python train.py --num_attention_heads=8 --norm="rmsnorm" --positions="rope" --qk_norm=false --tie_word_embeddings=true --beta1=0.95 --warmup_steps=200 --max_steps=5784
Each number is 128 + 24 x the weight over its row's rms, rounded and kept within 0 to 255. Layers, rows and columns count from 0. The size above them is the row's rms in percent of the matrix's.

# layer 4 MLP up, 704x256, rms 0.199, rows 236-289, columns 128-255
size [102  98  99  97 101 105 103  99 103 104 105  98  99 106 101  98 106 102  99 103 105  95 104 102 102  98 105 101 103  98  91  90 101 102  90 102  98  99  98 103  98  90  96  97 103 103 100 105  91 100 106  98  95 113]
[[ 92 177 166 102 165 136 168  85  99 147 155 133 135 169 124 135 160 111 137 119 130 154 110 157 103 144 132 125 138 150 131 156 112 149 125 150 114 172 114 142 153 122 105 103 133 148 143 122 103 116 105 105 120 191 124 115 164 134 114  88 114 120 113 117 104 153 130 112  97 138 140  84 100 128 177  82 129 128 158 159 137 147 115 134 159  79 144 177 137 107 117 125 162 166 146 159 133 150 135 161 147 122 154 119 103 136 117 109 124 118 124 107 137  91 127 104 113 114 119  90 108  96 182 152 118 144 124  97]
 [ 76 126 128 146 125 149 163 151 145 108 124 124 159 121 129 106 117 101 134  95 107 133 156 144 178 154 123  99 140 128 106 147 166 131 101 161 129 180 123 139 159 144 125 142 113 136 154 122 132 134  63 148 106 124 101 140 153 163 136 111 126 140 124 114 158 152 145 179  85 159 100 135  69 126 129 155 160 117 120 179 159 105 142 128 104 129 103  95 131  98  97 105 152 112 133 102 147 146 126  99 175 149 148 142 111 156 120 141 137 123 174 127 141 148 123 130 106 178  79 155 129 137 128 133 108 134 175 136]
 [112 197 179 100 139 109 125  78 122 122 102 164 124 107 146 124  50 123  97 166 140  96 108 145 111  90 141  94 116 164 165 122 135 104 110 144  80 179  98 119 162 112 123  94 125 143 122 122 148 153 102 138 116 123 141 136 123 123 128 136 113 101 180 138 137 115 134 121 164 135 163 130 142 113  97 129 150 125 144 132 117 148 130 138 118 124 145 123  90 122 133 206 139 160 121 128 148 147 141 140 134 133 157 128 103 109 127 129 140 131  85 119 108 175 127 131 117 193  90 145 155 123 118 123 121 139  95 144]
 [118 143 130 129 136 101 140 124 136 114 130 131 110 119 160 138 155 118  95 124 118 107  68 118 129  89  97 128  89 178 157 150 136 163 106 152 110 147 139 138 160  94 167 153 149 167 163 106 133  88 127 123 107 127 144 131 109  95 152 119  96 122  91 159 160 122 138  95 168 135 137 133 106 115 121 121 119  96 167 160 127 147 138 140 127 106 149 159 120  99 135 113 138 164 147 156 147 172 106  87 117 111 129 166  94 102 158 145 145  97 135 119 123  97 142 140 116 155 129  63 135  97 129 147 151 113 106 116]
 [138 154 129 147 100 110 140  64 146 146  95 151  92 127  96 129 113 103 136 118 112 105  81 104 121 127 157  95 121 127 151 120 114 138 180 136 148 178 121 155 165 145 103 171 131 142 145 151 138 138 122 169 137 110 124 107 128 117 152 146 132 134 133 133 175 141 129 173 131 122 108 147 131 129 142 183 177  98 123 117 113 143 156 125 121  99 119 149 118 151 167 131  91 106 106 123  87 149 139 116 158 114 123 151 117  86 113 132 113  87 129 110 126 109 171 117  92  59 133 166 123 137  68  90  88 151 100 106]
 [146 123 198 142 122 145 137 130  83 151 156 153 121 110 117 130 132  91 132 120 130 158 131  98 132 121 163 145  92 107 118 125 129 114 114 107 126 108 104  80 137 104 110  93 127 137 123  99 136 141 129 145 111 122 150 136 128 102 128  92 171 145 161 131 165 108 101  92 125 171 120 119 167 173 133 143 149 134 136 140 148 153 122 131 158 112 113 172 118 145 158 157 109 104 142 127 155 141 139 142 142 130 116 139 112 109 143 126 125 168 109 108 135 174 160 178 132 165 154 148 142 113  97  95  90 108 107 157]
 [126 115 144 134 117 103 104 153  93  94 105 103 121 139  89  93 170  87 130 145 133 154 119 120 131 122 156 110 133  98 175 131 163 148 141 140 131 171 140 140  98 134 133 124 158 132 152 181 119 114 125 130  96 145 105 142 172 124 122 152 125 179 167 136 140 132 107 174 139 158 144 134 146  94 120 104 143 117 146 144 106 116  56 104  95 128 111 119 138 123 133 115 132 114 112 128 184  89 112 127 175 151  78 161 131 146 130 139 122 141 111 130 124 170 115  63 130 145 137 166 157 122 127 105 149 180  95 138]
 [170  82 142 104  77 137 122 112 126 143 109 119 101 114 119  82 150 147 135 119  87  92 160 140 115 117 121 112 125 105 112 129 127 180 118 120 141 124 137 105 187 145 116 134 106 100 152 143 159 143 176 152 147 119 144 117 112 121 126 129 155 128 121 141 149 117 115 130  89  67 128 134 138 141 152 162 114  49 143 128 129 153 116 130 151 126 126 107 151 111 156 118 129 148 116 146 107 115 142 122 158 108 126 116 109 138 112 133 136 134 175 138 144 150 169  87 126  81 106  74 138  50 134 119 154 120 124 139]
 [103 127 161 141 118 154 155  97 128 104 113 128 146 132 144 134 136 100 130 140 125 123 147  77 112 161 125 167 102 115 172 138  95 120 125 103 156 106 185  96 165 165 110 123 167 103 112 131 141 137 132 114 135 133 126 141 139 163  83 130  88 119 139 157 115 147 117 168 124 104 132 170 116 148 127 153 165 126  84  95 124 144 128  87 116 114 156 104 130 160  94 117 116 134 129 135 154  95 122 115 162 135 145 147 182 114 122 123 129 152 130 169  93 151 150 187 115 102 132 133 130 171 142 127 123 155 158 130]
 [199 116 112 127 113  93 150 133 133 136 123 139 115 161 110 128 131 113 152 147 115 122  90  61 160 150  87  93 137 167 121 163 144 132 102 143  99  94 131 114 168 136 141 125 152  74 150 120 141 157 116 129 161  93 153 167 149 128 149 120 146 146 133 135 101 101 128 103 121 148 150 130 119 118  92 179  93 182 138 109 138 140 131  80 144 136 162 132 128 117 113 129 105 159 173 139 120 152 160 150 145 124 145 144 155  97 100 152 117 117  91  84 115 129 105 148  85  93 145 109 104 101  96 143 164  78 124 104]
 [121 130 100 120 134 147 135 162 179 116 133 130 163 125 110 146 112  81  97 177 117 111 111 168 110 133 172 153 122 115 151 119  81  95 127 151 123 124 154 123 155 134 119 156 123 133 146 126 119 172 154 128  87  93 103 147 130  91 107 138 125 131 126 143 116 131 136 141  90 141 123 127 127 140 125 122 111 111 134 119 146 119 157 134  86 130 162 110 118 169 145 121 120 119 133 145 157  93 119 126 101  91  99 167 162 139 134 157  88 114 139 108 147  73 150 119 126 164 134 146 129 156 125  69 159 121 105 128]
 [ 72 121 167  93 106 141 143 116 151 126 146 164 161 155 123 129 120 100 157 137  84 142  99 178 123 131 138  75 127 124 144 163 127 108 130 171 149 119 109 129 128 127 168 137 118 128  98 136 104  75 135 138 108 156 106 116 120 127 138  87 104 166 149 113 135 130  99 168  96 152 117 135 154 142 146 143 169 141 184 183 137 131 126 154 122 154 134 127 116 140 121 129 147 164 141 119  93 174  93 104 130  81 130 117 156 123 122 157 165 122  87 148 118 182 133 138 190 116 123 133 150 129 117  89 159 103  87 120]
 [165 133 113 137 121  98 122 153 118 137 126 144 150 127 148 130 144  97 129 122 180 152 141 128 142 121 154 156 122 134 108  85 119 165 126 142 124 114 150 161  95 108 123  94  94 133 162 178 130 128 101 167 137 131 160 167 145 143  91 159 143  90  97 155 138 113 129  91 165 128 132 116 108 108 164 152 154  89 152 140 113 117 148 146 135 111 101 167 120 103 147 142 115 144 109 117 121 115 135  96 122 139  81 101 110 152 137 101 135 166 115 116 144 180 117 135 126 142 144 136 141 136 133 150 113 144  98 126]
 [111 140 126 126 131 187 129 138 146 102 127 140 145 122 137 127 152 165 122 157 118 139 141 120  99 119 114 146 148 116 132 143  65 142 148 126 143  90 106 115 141  78 124 122  82 144 167 143  94 112 118 114 122 108 132 171 135  98  81 149 131 162 118 135 158 151 180 126 158  74 121 109 118 155 121 130 104 112 116 127 120 149 150 118 141 155  91 128  81 148 132 134 108 130 143 146 120  96 163 141 128 166 140 136 107 173 155 135 101 141 123 114 131 124 126 153 119 125 159 118 120 131 138 141 142 139 141 182]
 [113 107 120 130 107 148 122 102 122 139 144 112 102  77 111 132 116 154  94 129 119 179 135 139 107 124 145 108 127 125 149  96 117 125 144 135 116 112 112 143 166 125 128 138 142 141 146 140  71 111 144 158 125 123 140 157 101 189 153 137 141 129  93  99 126 103 162 164 123 183 155  93 159 104 143 171 128 123 143 147  94 114 124 115 172 165 160  79 132 119 113 113 102  92 146 129 117 172 142 131 106 138 104 184 165 110  99 161 141 152 151 116 100 108 160  87 134  83  97 163 102  80 109  81  70 106 148 130]
 [114 111  79 203 134 125 116 138 122 123 136 199  56 151 111 144 125  99 124 133 131 136 143 144 113 144 124 121 150 111 149 104 128 133 132 132  99  89 145 172 105 115 138 141 109 147 132 123 143 161 132 143 125 129 152 131 109 148 121 133 115 139 147  82  63  77 148 114  89 142 148 105 116 107 144 113 124  92 107  89 125 145 124 143 125 149 139  93  98 110 127 132 126 114 113 152 123 107 110  72 124 105 105 142 116 132  71 132 133 101 142  81 116 131 127 117 162 133 166 138 155 113 108 102 153 106 122 133]
 [135 127 135 108  70 108 121  83 106 155 108 154 153 165  75 131 136 122 154 127 135 160 123 134 158 162 154  79 132 125 145 179 176 138 106 148 147 138 123 146 153 164  99 100 103 151 180  95 138  71 135 117 130 143 169 126 149 109 112 145  84 160 119 150 116 111 110 118 183  83 169 181 126 143 138 130 140  97 105 148 105 113 117 134 115 130 144 112 117 143 124 162 147 139 128 145 135 145 100 117 128 139 122 131  75 140 151 145 148 150 116 170 159 131 129 127 141  77 115 123 108 132 143 149 155 108 151 157]
 [150 101 124 161 128 142 152 157 123 127 160  88  95 129 123 133 127 131 144 115 146 133 144 192 174 120 125 130  70 148 130  89  92  97 130 137 138 161 151 109 122 128 145 140 107 132  92 135 130 136 163 148 117 108 135 129 147 164 126 120 164 116 146 137  71 125  76 142 107 152 100 102 161 100 113  94 115 134 137 171 112 145 106 138 138  97 123 152 146 117 158 119  82 150 167 167 143 113 113  99  90 108 151  89 155 123 133 101  93  89 141 119 171 132 139 176  99 119 131  85 124  81 147  81 133 139 135 101]
 [134  95 181 111 144 160  52 139 101 132 173 119 119 112 140 161 142 108 125 169 100 152 164 141 106 135 113 145  93 169 144 105 120 136 134 110 119 159 124 124  84 127 138 161 189 157  95 114 121 100  98 124 170 152 122 169 143 171 123 100 132 113 110  78 115 124 153 133 122 128 103 136 128 107 113 119 151 129 173 122  92 129  94 142 124 133  97 168 148 142 101 124 110 117 118 154 157 103 131 126 113 137  78 116 153 139 125 154 119 155  91 142 102 141 104 120 114 111 131 117 116  97 127 104 115  91 144 110]
 [131 115 121 115 139 145 128 133 117 117 168 115 154 110 154 126 110  83 139 129  69 139 158 119 139 147 161 148 143 141 132 145  93 169  66 123 132 121 135 125 130 131 137 158 135 133  88 161  83 122  97 141 125 140 142 136 131 121 198 111 153 121  66 129 148  96 118 125 128 108 135 122 110 102 127 152 111 148 100 143 156  94 155  98 144 160 145 136 109 135 144 142 112 106 116 147 167 130  90 144 105 140 116 140  63 144  99  97 116 126 158 140 109 125 143 149 133 116 159 159  86 118  98 118 159 159  92 127]
 [132 121  96 170 109 120 142 119 105 120 142 119 138 135 171 151  97 134 148  92 111 123 118 134 138 157 144 165 113 154 156 114 111 119  82 135 159  96 111 138 155 102 146 102 143 110 140 111 155 141 150 159 149 142 122 155 135 165 164 117  99 140 140  99 165 119 126  96 118  97 106 135 114 125  96 111 123 173 154 114 138  90 163 115 160 182 119 138 148 199 129 186 108 130 162 125 137 115  91 135 122 111  83 107 103 103 123 101 121 141 108 161 135 135 127 171  94 119 130 126 108 144 132 137  95 136  95 137]
 [130 120  91 175 105 158 134 110 154 150 129 128 117 103 149 142 114 121 153 106 105 149 165 131 102 131 105 146  95 132 174 166 106 171 166 155 111 122 102 107 136 144 113 150 126  76 152 120 130  70 122 116 134 149 135 129 141 157  79 120 103 156 100 149 132 120 117 164 111 111 114 179 103 151  92 138 143  95 116 101 146 113 119  95 132 144 169 150 100  91 113  97 111 117  98 126 149  84 180 151 128 119 139 139 134 133 145 154 127 109 102 101 136 118 151  81  99  89 149 173  74 111 130 122  85 168 147 115]
 [ 77  88  85 121 153 119 103 149  67 119 132 134 126 162  99 138 115 154 108 139 148 124  91 165 101 136  79 108 131  88 160 140 135 116 141 120 119 134 109 156 157 151 127 111 161  98 136  98 136 148 109 114 106 125 150 111 166 143 110 167 142  92 118  74 155 137 119  99 159 160 156 135  72 132 150 141 145 173 154 146 108 133 147 103 109  92 108 155 147 116 157 147 133 162 165 155 146 141 156 121 119 115 129 145 141 119 154 131 144 153 135 132 123 151 168 138 122 144  98 120  99 156 166  95 159 142 143 126]
 [117 164 183 129 103 133 155  88 140 117 105 127 154 172 119 131 128 161 149 125 129 190 160 135 130 123 127 121 132 148 115 142 171 123 169  87 142 119 113 111 135 125 139 135 144 138 132 191 135 141 128  76 153 112 129 128 144 117 115 153 161 135 136 154 151 141 152 125 125 107  97 152 138 148 155 138 144 139 132  89 131 128 150  94 132 172 137 109 128 124  98 154 133 116 137 139 117 136 139 115 135 103 138  98 113 131  84 108 136 106 145 130 113  71  87 148 134 144 151  80 123 106 114 103 121 142 143 134]
 [129 131 141 132 105 139 164 139 148 107 165 150 156 100 101  98 121 143 162 127 114 132 150 155 147 145 146  63 120 130 126 112 131 142 133 109 131 110 135  99 138  82 156 112 131 141  81  97  95  95 131 132 160  76  95 140 160 177  94 122 148 112  96 120 144 152 155 141 155  86 159 138 119 124 154 141 131 130 145 143 135 187 148 127 102 117 190 161 114 111 129 128 129 151 172 119 132 128 101 112 157 127  78  76 137 104 111 160 160 157 130 171 154 175 145 130 157 125 118 102 110 172 100 165 136 108 104 168]
 [117 101 167 115 104 137 136 108 104 134 145 144 138 114 154 120 122 132 174 139 109 121 160 134 124 102  78 108 161 131 123 147 142 153 128 124  91 143  97 102 162 105 142 118  89 125 132 114 104 149 126 129 125 130 140 131 124 163 167 170  73 159 132 117 120 168 148 131 149 112 180 110 161 124  88 144 136 150 127  85 123 101 158 109 135 138 129 103 162 163 103 144 110 136 153 133 139 109 109 163 164 156 123 107  91 130 110 114 172 151  93 101  73 144 160  83 108  82 107 180 122 112 177 178 149 134  82  77]
 [124 136 158 168 108 114 153 135 138 144 132 132 115 117 138 123 118 120 129 109 112 181 148  87 152 122 120 127 150 156 125 160 134 115  96 152 136 115 113 155 128 196 111  86 115 156 130 109 117 104 111  98 122 127 149 109 121 124 145 172 134 124 155 151  84 151 157 112 156 144  99 159  95 115 131 118 115 105 144 126 140 100 134 119 135 135 127 101 171 136 144  96 153 137 112 144 125 136  95 165 176 206 139 133 116 111 149 112 100 129 150 119 129 102 138 102 164 107 162 108 158 118 148 131 152 137 142 122]
 [187  78 177 109  76 126 124 140 180 133 173 123 157 153 146 146  96 104 170 151 127 194 148 183 129 106  91 109 159 157  91 147 104 163 138 122 122 135 106 131 133 110 115 130 137 141 141 121 123 125 102 103 100 132 135 105 159 150  90 165  89 102 155 105 114 168 138  89 100 123 114 128  89 135  99 135 132 139 119  95 147 136 142 144 125 104 155 118 161 123 135 101 127 129 124 128 117 109 165 196 119 143 153 110 151 146 121 132 130 122 137  94 163 119 136 118 120 174 135  56 131 129 125 105 151 121 139 126]
 [ 91 125 122 108 145 148 141 144 127  94 134 127 139 167 116  75 122 122 114 144 134 134 122 136  84  94 130 114 123 130 141 124 134 125 127 121 115 154 106 138 122 179 164 110 112 128 132 157 135 146 167 131 116 123 199 117 125 111 101 153 178 133 134 141 126 151 103 137 151 142  85 167 167 131 111  86 106 168 103 153 113 145 117 180 129 123 121 121 134 160  97  93 125 131 120 121 178  88 137 126  95 119 164 134 121 152 187 154 124  82 104 140  91  97 131 123 148 128 136 149 163 107 155 117 132  77 102  90]
 [132 140 134 149  95 148 146 162 186 114 121 109  72 152 145 135 133 129 161 141 108 113 130 141 130 141 139 112 146 116 130 111 121 143 133 157 100 137 124 119  96 132 142 104 158 152 103  92 136 106  99 116 180 163 123 135 142 125 149 152 154  80 148 115 118 103  99 120 109 122 120 159 128 172 166 100 128 172 154 146 125 118 126 144 111  99 170 124 159 133 123 136 149 152 123 183 123 125  96 107 133 162  93 154 107 133 111 117 181 151 143 146 116 107 173  92  88 132 118 157 169 143 111 173 181 147 136 122]
 [155 102 156 163 159 121  81 106 122 180 177 114 107 106 104 171 173 136 133 138 148 132 143 154 139  99 115 100 108 101 174 146 142 135 143 114 196 123  93 146 118 112 132 128 101 127 140 132 148 152 159 139 162 104 141 131 109 134 128 112 117 130  98  94 157 106 102 126  87 165 116  88 181 114 145 135 182 121  94  93  92 148 110 126  83 110 132 133 137 103 122  97 106 147 159 106 110 163  94 124 135 128 110  81 114  96  98 160 111 106 134 143 129 175 124 114 166 119 164 129 129 154  96 138 124 143 166 127]
 [134 130 112 156 121 140  89 149 132 155 106 144 119 133  90 110  92 119  84 169 122 133 132 150  97 106 147 119 121 143 152 118 137 172 150  99  99 117  87 124 166 119 159 139  87 103 157 113  86 142 110  88 106 146 147 176 138 125  88 144  79 103 148 144 103 147  86 152 139 124 106 132  85 132 148 141 136 129 165 137 148  81 125 155  87 122 134 114 115 134 142 116 110 128 105 147 130 123 127 122 122 111  87 104  88 109  74 147 144 123 158 131 153 118 119 113 115 130 151 144 119 110 102 166 139 120 123 156]
 [130 109 141 142 118 157 136 146 110 129 117 146 100 116 146 114  84 128 107 144 141 124 149 120 134 145 141 168  72 166 147 112  99 142 150 123  78  86 158  92 118 152 161 172 142 109 134 117 131 113 102 168 129 114  89 122 102 153 122  97 133 160 126 103 118 140 144 133  95  81 128 115  83 132 128 159 113 130 117 163 137  98 132 151 118 113 136 145 143 150 116 121 150 156 122 178 167 115 111 119 106 130 105 140 150 114 179 189 148 120 106 150 102 147 103 161 157 118 143 127 111 131 124 112 113 140 129 129]
 [123 156 131 120  99 117 114 129 143 123 104 129 150 102  71 140 109 112 123 135 101 156 155 125 120 181 137 161 115 126 157 156 116 163 124 143 157 155  98 175 164 139 126 120 144 129 121 137 156 116 161  95 147  82  94 133 110 150  77 143 136 130 113 148 125 135 103 117 126 128 132 138 181 100 166 130  99 119 176 159 127 131 136 139 122 192  99 160 142 135 121 101 113 148 147 151 143 156  95 144 140 124 166 184 110 132 153 108 116 129  98 161 121 100  82 144 128 160 116 182 132 103 151 119 137 184 206 125]
 [133 151 117 129 169 134 166 154 140 140 113 106 135 102 132 146 163 140  85 142 157 140 171 100 165 144 110  94 102 102 144 132 119  83 129 157  89 163 120 108  90 143 114 120 132 137 141 129  92 144 142 189  85 113 127 131 133 135  99 149 123 166 102 136 157 131 101 109 137 131 125 154 123 181 115  94 115 112 139 102 147 144 139  83  89 131 176  79 149 107 125 170 135  92  81 114 149 128 130 112 138  97 157 123 165 115 151  94  93 150 154 141 116 130 147 123 172 140  96 124 158 115 108 167 123 110 124 193]
 [174 169  84 149 138 130 145 122 137 111 137 143 158 101 137 162 144 112 131 148 130 140 142 101 169  83  91  95 129 136 105  62  98 176 160 109 106 102  92 146 114 115 163 116 142  63 111 134 101 186 135 134 117 156 125  92 185 156 135 122 144 153 107 142 118 107 184 114 145 172 121 168 124 129 123 148 128 135 127 133 123 160 108 100 148 151 144 164 111 140 137 143 133 106 160 115 136 139 197 171 117 172 104 108 170 164  94 151 186 121 171  87  78 162 125 134 145 150 146 132 143 138 114 120 121 105 129 143]
 [101 126 153 120 130 180 168  98 134 121 125 143  87 135 104 138 119 144  81 139 100 138 168 144 102 157 149 124  92 173 144 140 143 150 152  99 123 116 111 106 112  94 102 129 101 120 151 127 120 121 108 109 167 137 140 144 107 150 130 143 155 132 120 112 132 158 104 148 123 168 125 118 119 101 158 113 116 133 134 110 134 121 102  76  98  95 164 157 160  86 123 154 102  92 105 167 121 119  96 145 131 135 132 104  81 158  97 123  67 158 106 113 139 128  95 166  78 134 115 136  99 143 147 101  97 116  95 143]
 [186 129 127 130  91  91 161 122 110 188 137 127 162 167 127 112 122 138 163 120 128 146  97 138 170 142 143 100 146 129 125 140 123 141 152 158 135 128 119  95 134 151  99 117 112 120 149 112 117 114 119 129  88 158 142 141 107 113 140 156  80 150 134 115 132 142 147  97 108 130 187 139 151 149 169 151 181 122 115 133 103 126  95 116 162 130 149 132 148 129 158 145 144 129 123 119 120 115 137 113 176 154 114 143 105 107 138 112 163 129 161 130 127 174 155 148 150 114 105 157 133 135 115 156 135 154  88  93]
 [137  98 141 170 142 113 120 108 151 149  88  99 149 177 166 112 169 109 134 173 157 142 121 111 152 166 156 120 126 107 126 135 167 138 145 155 158  40 124 130 116 118 117 123 138 130 123 113  83 124 120 125 119 135 127 141 122 145 133  81 172  95 140 125 148 137 103 126 124  61 126 120 156 128  96 127 131 159 105 186  92 134  87 100 128  94 144 127 108 127  97 104 139 143 131 110 124 127 177 168 148 121 136 127 130 105 124 126 133 139 118 147 114 118 130 135  87 118 132  90 105 164  98 138 110 122 120 128]
 [164 144 182 169 114 118 125 155 137 117 116 106 141 144  52 126 128  64  58 149 145 112  92 131 152 127 105 107 123 103 129 108 151 142 135 144 103 153 143 157 146 141 135 131 158 128 119 117 102 130 136 131 116 123 140 145 105  89  78 162 156 102 136 140 117 105 114 107 147 128 147 124 150  93 154 103  91  97 124 161 157 133 106 126 148 105 160 136 108 133 132 107 103 117 120 163 166 122  91 165 145 156 128 128 133  88 110 137 146 140 135 128 139 142 160 119 160 117 121 143 120 152  74 121 108 134 114 110]
 [151 136 126 160 151 112 161 156 110 141 121 155 134 173 136 137 121 129 119 127 139 118  80  94 148 156 104  96 177 101  80 131 111 116 166 131 112 121 127 148 165 117 130  95 134 124 125 173 151 144 124 147 135 114  92 173 144 149 120 147 129 103 152 125 137 165 124 159 109 107 132  75 148 133 128 131 104 115 124 121 119 128  93 150 118 130 171 109 128 104 105 139 137 152 149 128 122 183 128 112 140 146 144 109 110 115  88 121 148 180 115 151 122 137 117 142 111 125 106 124 125  96 126 117 120 130 124 129]
 [112 144 174 119 198 169 151 135 139 143 119 144 120 119 127 119 150 136 101 140 127 128 126 117 159 159 110 162 114 146 139 170 174 142  86 117  75 114  78 116 137 113 154 129 123 185 122  98 149 101 127 110 170 137  97 117  89 112  98 113 140 142 106 110 133 141 148 118 120 142 119 136 161 118 140 116 127 105 133 128 144 115 132 180 186 152 123 100  90 119 119 157  93 117 107 146 111 146 120 122 116 141 146 104  96 163 132 141  78 110  97 132 167 130 114 162 127 117 139 132 120  80 171  93 140 140 145 123]
 [ 85 129 131 107 141 149  87 172  89 103 130 142 133 127  89 111 107 149 127 134  97 110 130 158 150 148  89  97 119 106 101  96 114 106 136 134 164 157 159 134 138 110 104 121 129 129 165 112 140 134 105 113 121 109 136  98 107 135 145 130  82 129 148 119 111 144  80 128 115 130 148  95 145 151 147 109 150  73 104 158 150 121 100 151 138 179 136 125 100 149 109 152 131 146 140 129 127 140 136 156 109 155 131 103 129 159 119 119 136 168 147 144 109 144 159 134 141 164  83 152 172 113  78 143 132 127 173 139]
 [124 151 109 161 155 161 165 104  98 113 103 131 102 114  98 110 133 132 132 130 126 103  89 132 141 129 147 138 110 139 109 120 150 109 201 127 121  99 122 141  68 143 103 147  97 164 148 136 157  80 102 104  99 117 144 141  95 115 164 139 114 171 149  91 125 160 134 140 179 137 108 112 185 150 115 163  59 107  95 106 108 153 111 137 129 127 143 145 116 141 170  78 130 143 154 120 148 140 106 135 156 147  86 142 111  90 132 118 147 109 176 142 116 120 112 119 111 112 155 131  98 120 113 100 121 159 147 135]
 [124 119 127  89  60  93 142 151 173 141 197 140  95  98 172  82 117 147 123 123 121 138 164  89 126 132 146 150 139 123  84 156 117 130 157 146 107 148 109 119 112 150 107 116 164  98 104 105  94 145 117 110 123 160 155 116 117 110 143 109 108 148 140 168 139 155 137  96 136 176 153 143 106 116 101 139 103 148 127 110 184 121 128 150 142 129 129 106 163 157 134 137 110 166 146 144 113 131 139 210 106 106 105 142 109 136 107 141  97 160  92 137 142 129 137 137 115 165 144 131 123 139  99 166  99 155  93 139]
 [136 137 141 166 119 155 145 115  88 113 124 164 142  84 103 139 147 112  94 145 143 161 129 150 157 104 114 109 117 159 136 138 150 121  99 148 121 127 142 159 111 124 126 177 123 195 142 143  90 102 137 127 166 138 119 157 162 126 157 133 101 113 116 106 106 123 129  79 136  95  97 129 101 168 149 119 142 128 194 162 114 109 118 130  87 109 101 144  98 136 140 191 126 117  74 145 125 159  96 144 134 132 124 120 124 145 134 117 150 108  88 106 168 189 111 163  90 118 153 103 116 132 141 127 100 140 130 129]
 [134 151 140  93 179 119 155 102  97 114 112 137  99 146  90 100 139 161 121 149 132 158 157 138 154 120  87  98 124 141 136 134 167 161 104 134 175 137 117 156 200 130 104 142 125 116 112 128 155  99 119 176 142 122 115 148 125 126 111  59 174  73 135 127 131 142 138 127 146 119 130  80 122 125 175 118 124 103 150 126 127 113 184 171 135  95 143 134 125 132 117 126 150 121 105 147 156 117 131 130 151  78 146 132 153 130 183  98 137 161 164 107 165 113 124 136 163 142 140 124 150  82 145 114  85 133 152 143]
 [130 116 176 159  50  93 143 121  81  79  88 146 121 113 128 129 128 146 119 147  95 118 128 134 126  75  80  99 154  98 155  92 117 172 144 112 149 153 136 119 163 123 117 142 101 166 136  96 163 145 126 134 116 111 122 153 107 169 123  97  93 173 113  98 176 162 130 107 121 158 159 124 130 126 153 107 100  90 103  86  94 158 104 132 138 144 165 158 197 113 154 112 130 123 121 126 108 158 140 103 152 154  55 155 115 145  95 139 155 128 161 144 139 139  99  91 110 129 145 106 136 149 128 128  85 147 124 143]
 [107 180 120  97 145 121 130 157 144 140 129 171 142 172 111 148  84 138 132  81 120  92 150 150 125 171 129 138 122 130 145 137 142  80 117 129 125 145 133 109 106 141 129 105 148 139 125 126 133 135 134 139 121 128  76 187 167 120 119 138  64 137 118 119  88 134 135 139  80  65 118 118 150 112 110 141 152 112 120 121 164 129 116  92 196 185 140 127 170  91 140 118 176 128 115 150 130  94 138 113 104 130 149 121 169 157 135 142 108 115 126 144 128 152 136 143 105  92 128 158 147 134  95 151  92 161 135 104]
 [137 134 132 134 129 103 118 134  93 136 180 160 105 124 100 135  78  81 106 131 127  68  85 131 108  74 136 106 160 149 123 155  82 162 134 120 153 111 185 107 110 142 131 115 146 127 102 110 140 159  87 101 114 168 130 137 134 105 115 111 135 121 153  99 145 158 109  88 109 114 132 155 132 139 115 133 134 139 132 141 117 129 135 112 138  54  72 142 131 132 159 157 142 158 113 146 124  78 147 125 147 112 127 144 172 100 130 101 112 102  94  70 139 117  94 104 123 112  98 144  85 106 136 118 138 153 108 197]
 [ 92 123 141 127 142 178 144 145  79 144 159 153 141 102 124 161 106 110 109 130 165 110 136  98 176  96 111 115 152 100  90 126  99  82 124 131 140 105 102 102 117 151 158 161 135 110 107 146 130 153  70 136 169 120 206 144 148 104 144 119 109  90 135 145 105 107 168 117  76 152  90 122 140 121 119 141 105 138 133 126  95 149 115 144 119 124 138 111 113 107 112 139 130  91  97 124 101 133 144 122 121 121 153  94 132  91 127 127 177 207 176 132 168 101 112  96 137 115  95 102 155 108 109  93 120 170 113 130]
 [104 168 120 129 106 106 157 142 105 131 129 130 163 138  89 111 137 158 170 141 142  86 105 154 140 102 137 130 144 134 112 147 116 133 149 158 151 124 149 102 182 125 111 104 172  76 106 146 108 104 145 113 101 183 112 143 122 144 118 123 133  90 150 110 155 162 124 145 157 107 136 103 178 120 106 135 115  80 106 125 130 135  99 108  77 163 116 114 149  82 143  90  98 132 150 126 103 134 104 123  95 130 153 118 114  94 145 157 153 143 100 114 115 157 142 168 104 126 138 149 103  72 105 155 119 106 155 126]
 [124 156 138 143 132 122 142 114 162 126 140 112 104 100 156 101 122 148 118  84 152 138 117 138  50  67 109 117 143 139 101 142 156 138 135 141 127 120 113 113 105 131 111 146 148 116 137 172 133 119 140 129 102 105 141 135 113 131 109 117  75 139 186 161 125 116 108 132 130 152 156 129 116 113 145 120 109 128 132 101  89 107 110  94 107 109 119 106  71 104 105 162 125 136 190 182 122 163 155 114 149 132 106 109 116 120 165 138 134 102 142 123 111 102 149 120 164 118 158 129 126 117 136 153 144 158  80 124]
 [ 92 158 107 100 132 109 189 128 170 132 137 108 112 129 141 157  90 132 121 122 171  90 103 141 144 150 106 122 150 147  81 142 125 109 170 145 129 120 117 114 127  84 111 154 175 128 174 106 153 158  85 126 145 142 155  73 168 108 107 117 137 128 104 145  86 135 167  84 138 134 118 173 140 187 123  92 123 114 161 125 131 117 137 134 144 148 137 128 152 133  70 107 101 126 107 139 158 155 113 125 130 143 142 149  98 147 153 141 116 123 113 101 105 108 103 118 133 135 114 104 150 132 137 167 146  82 101 144]]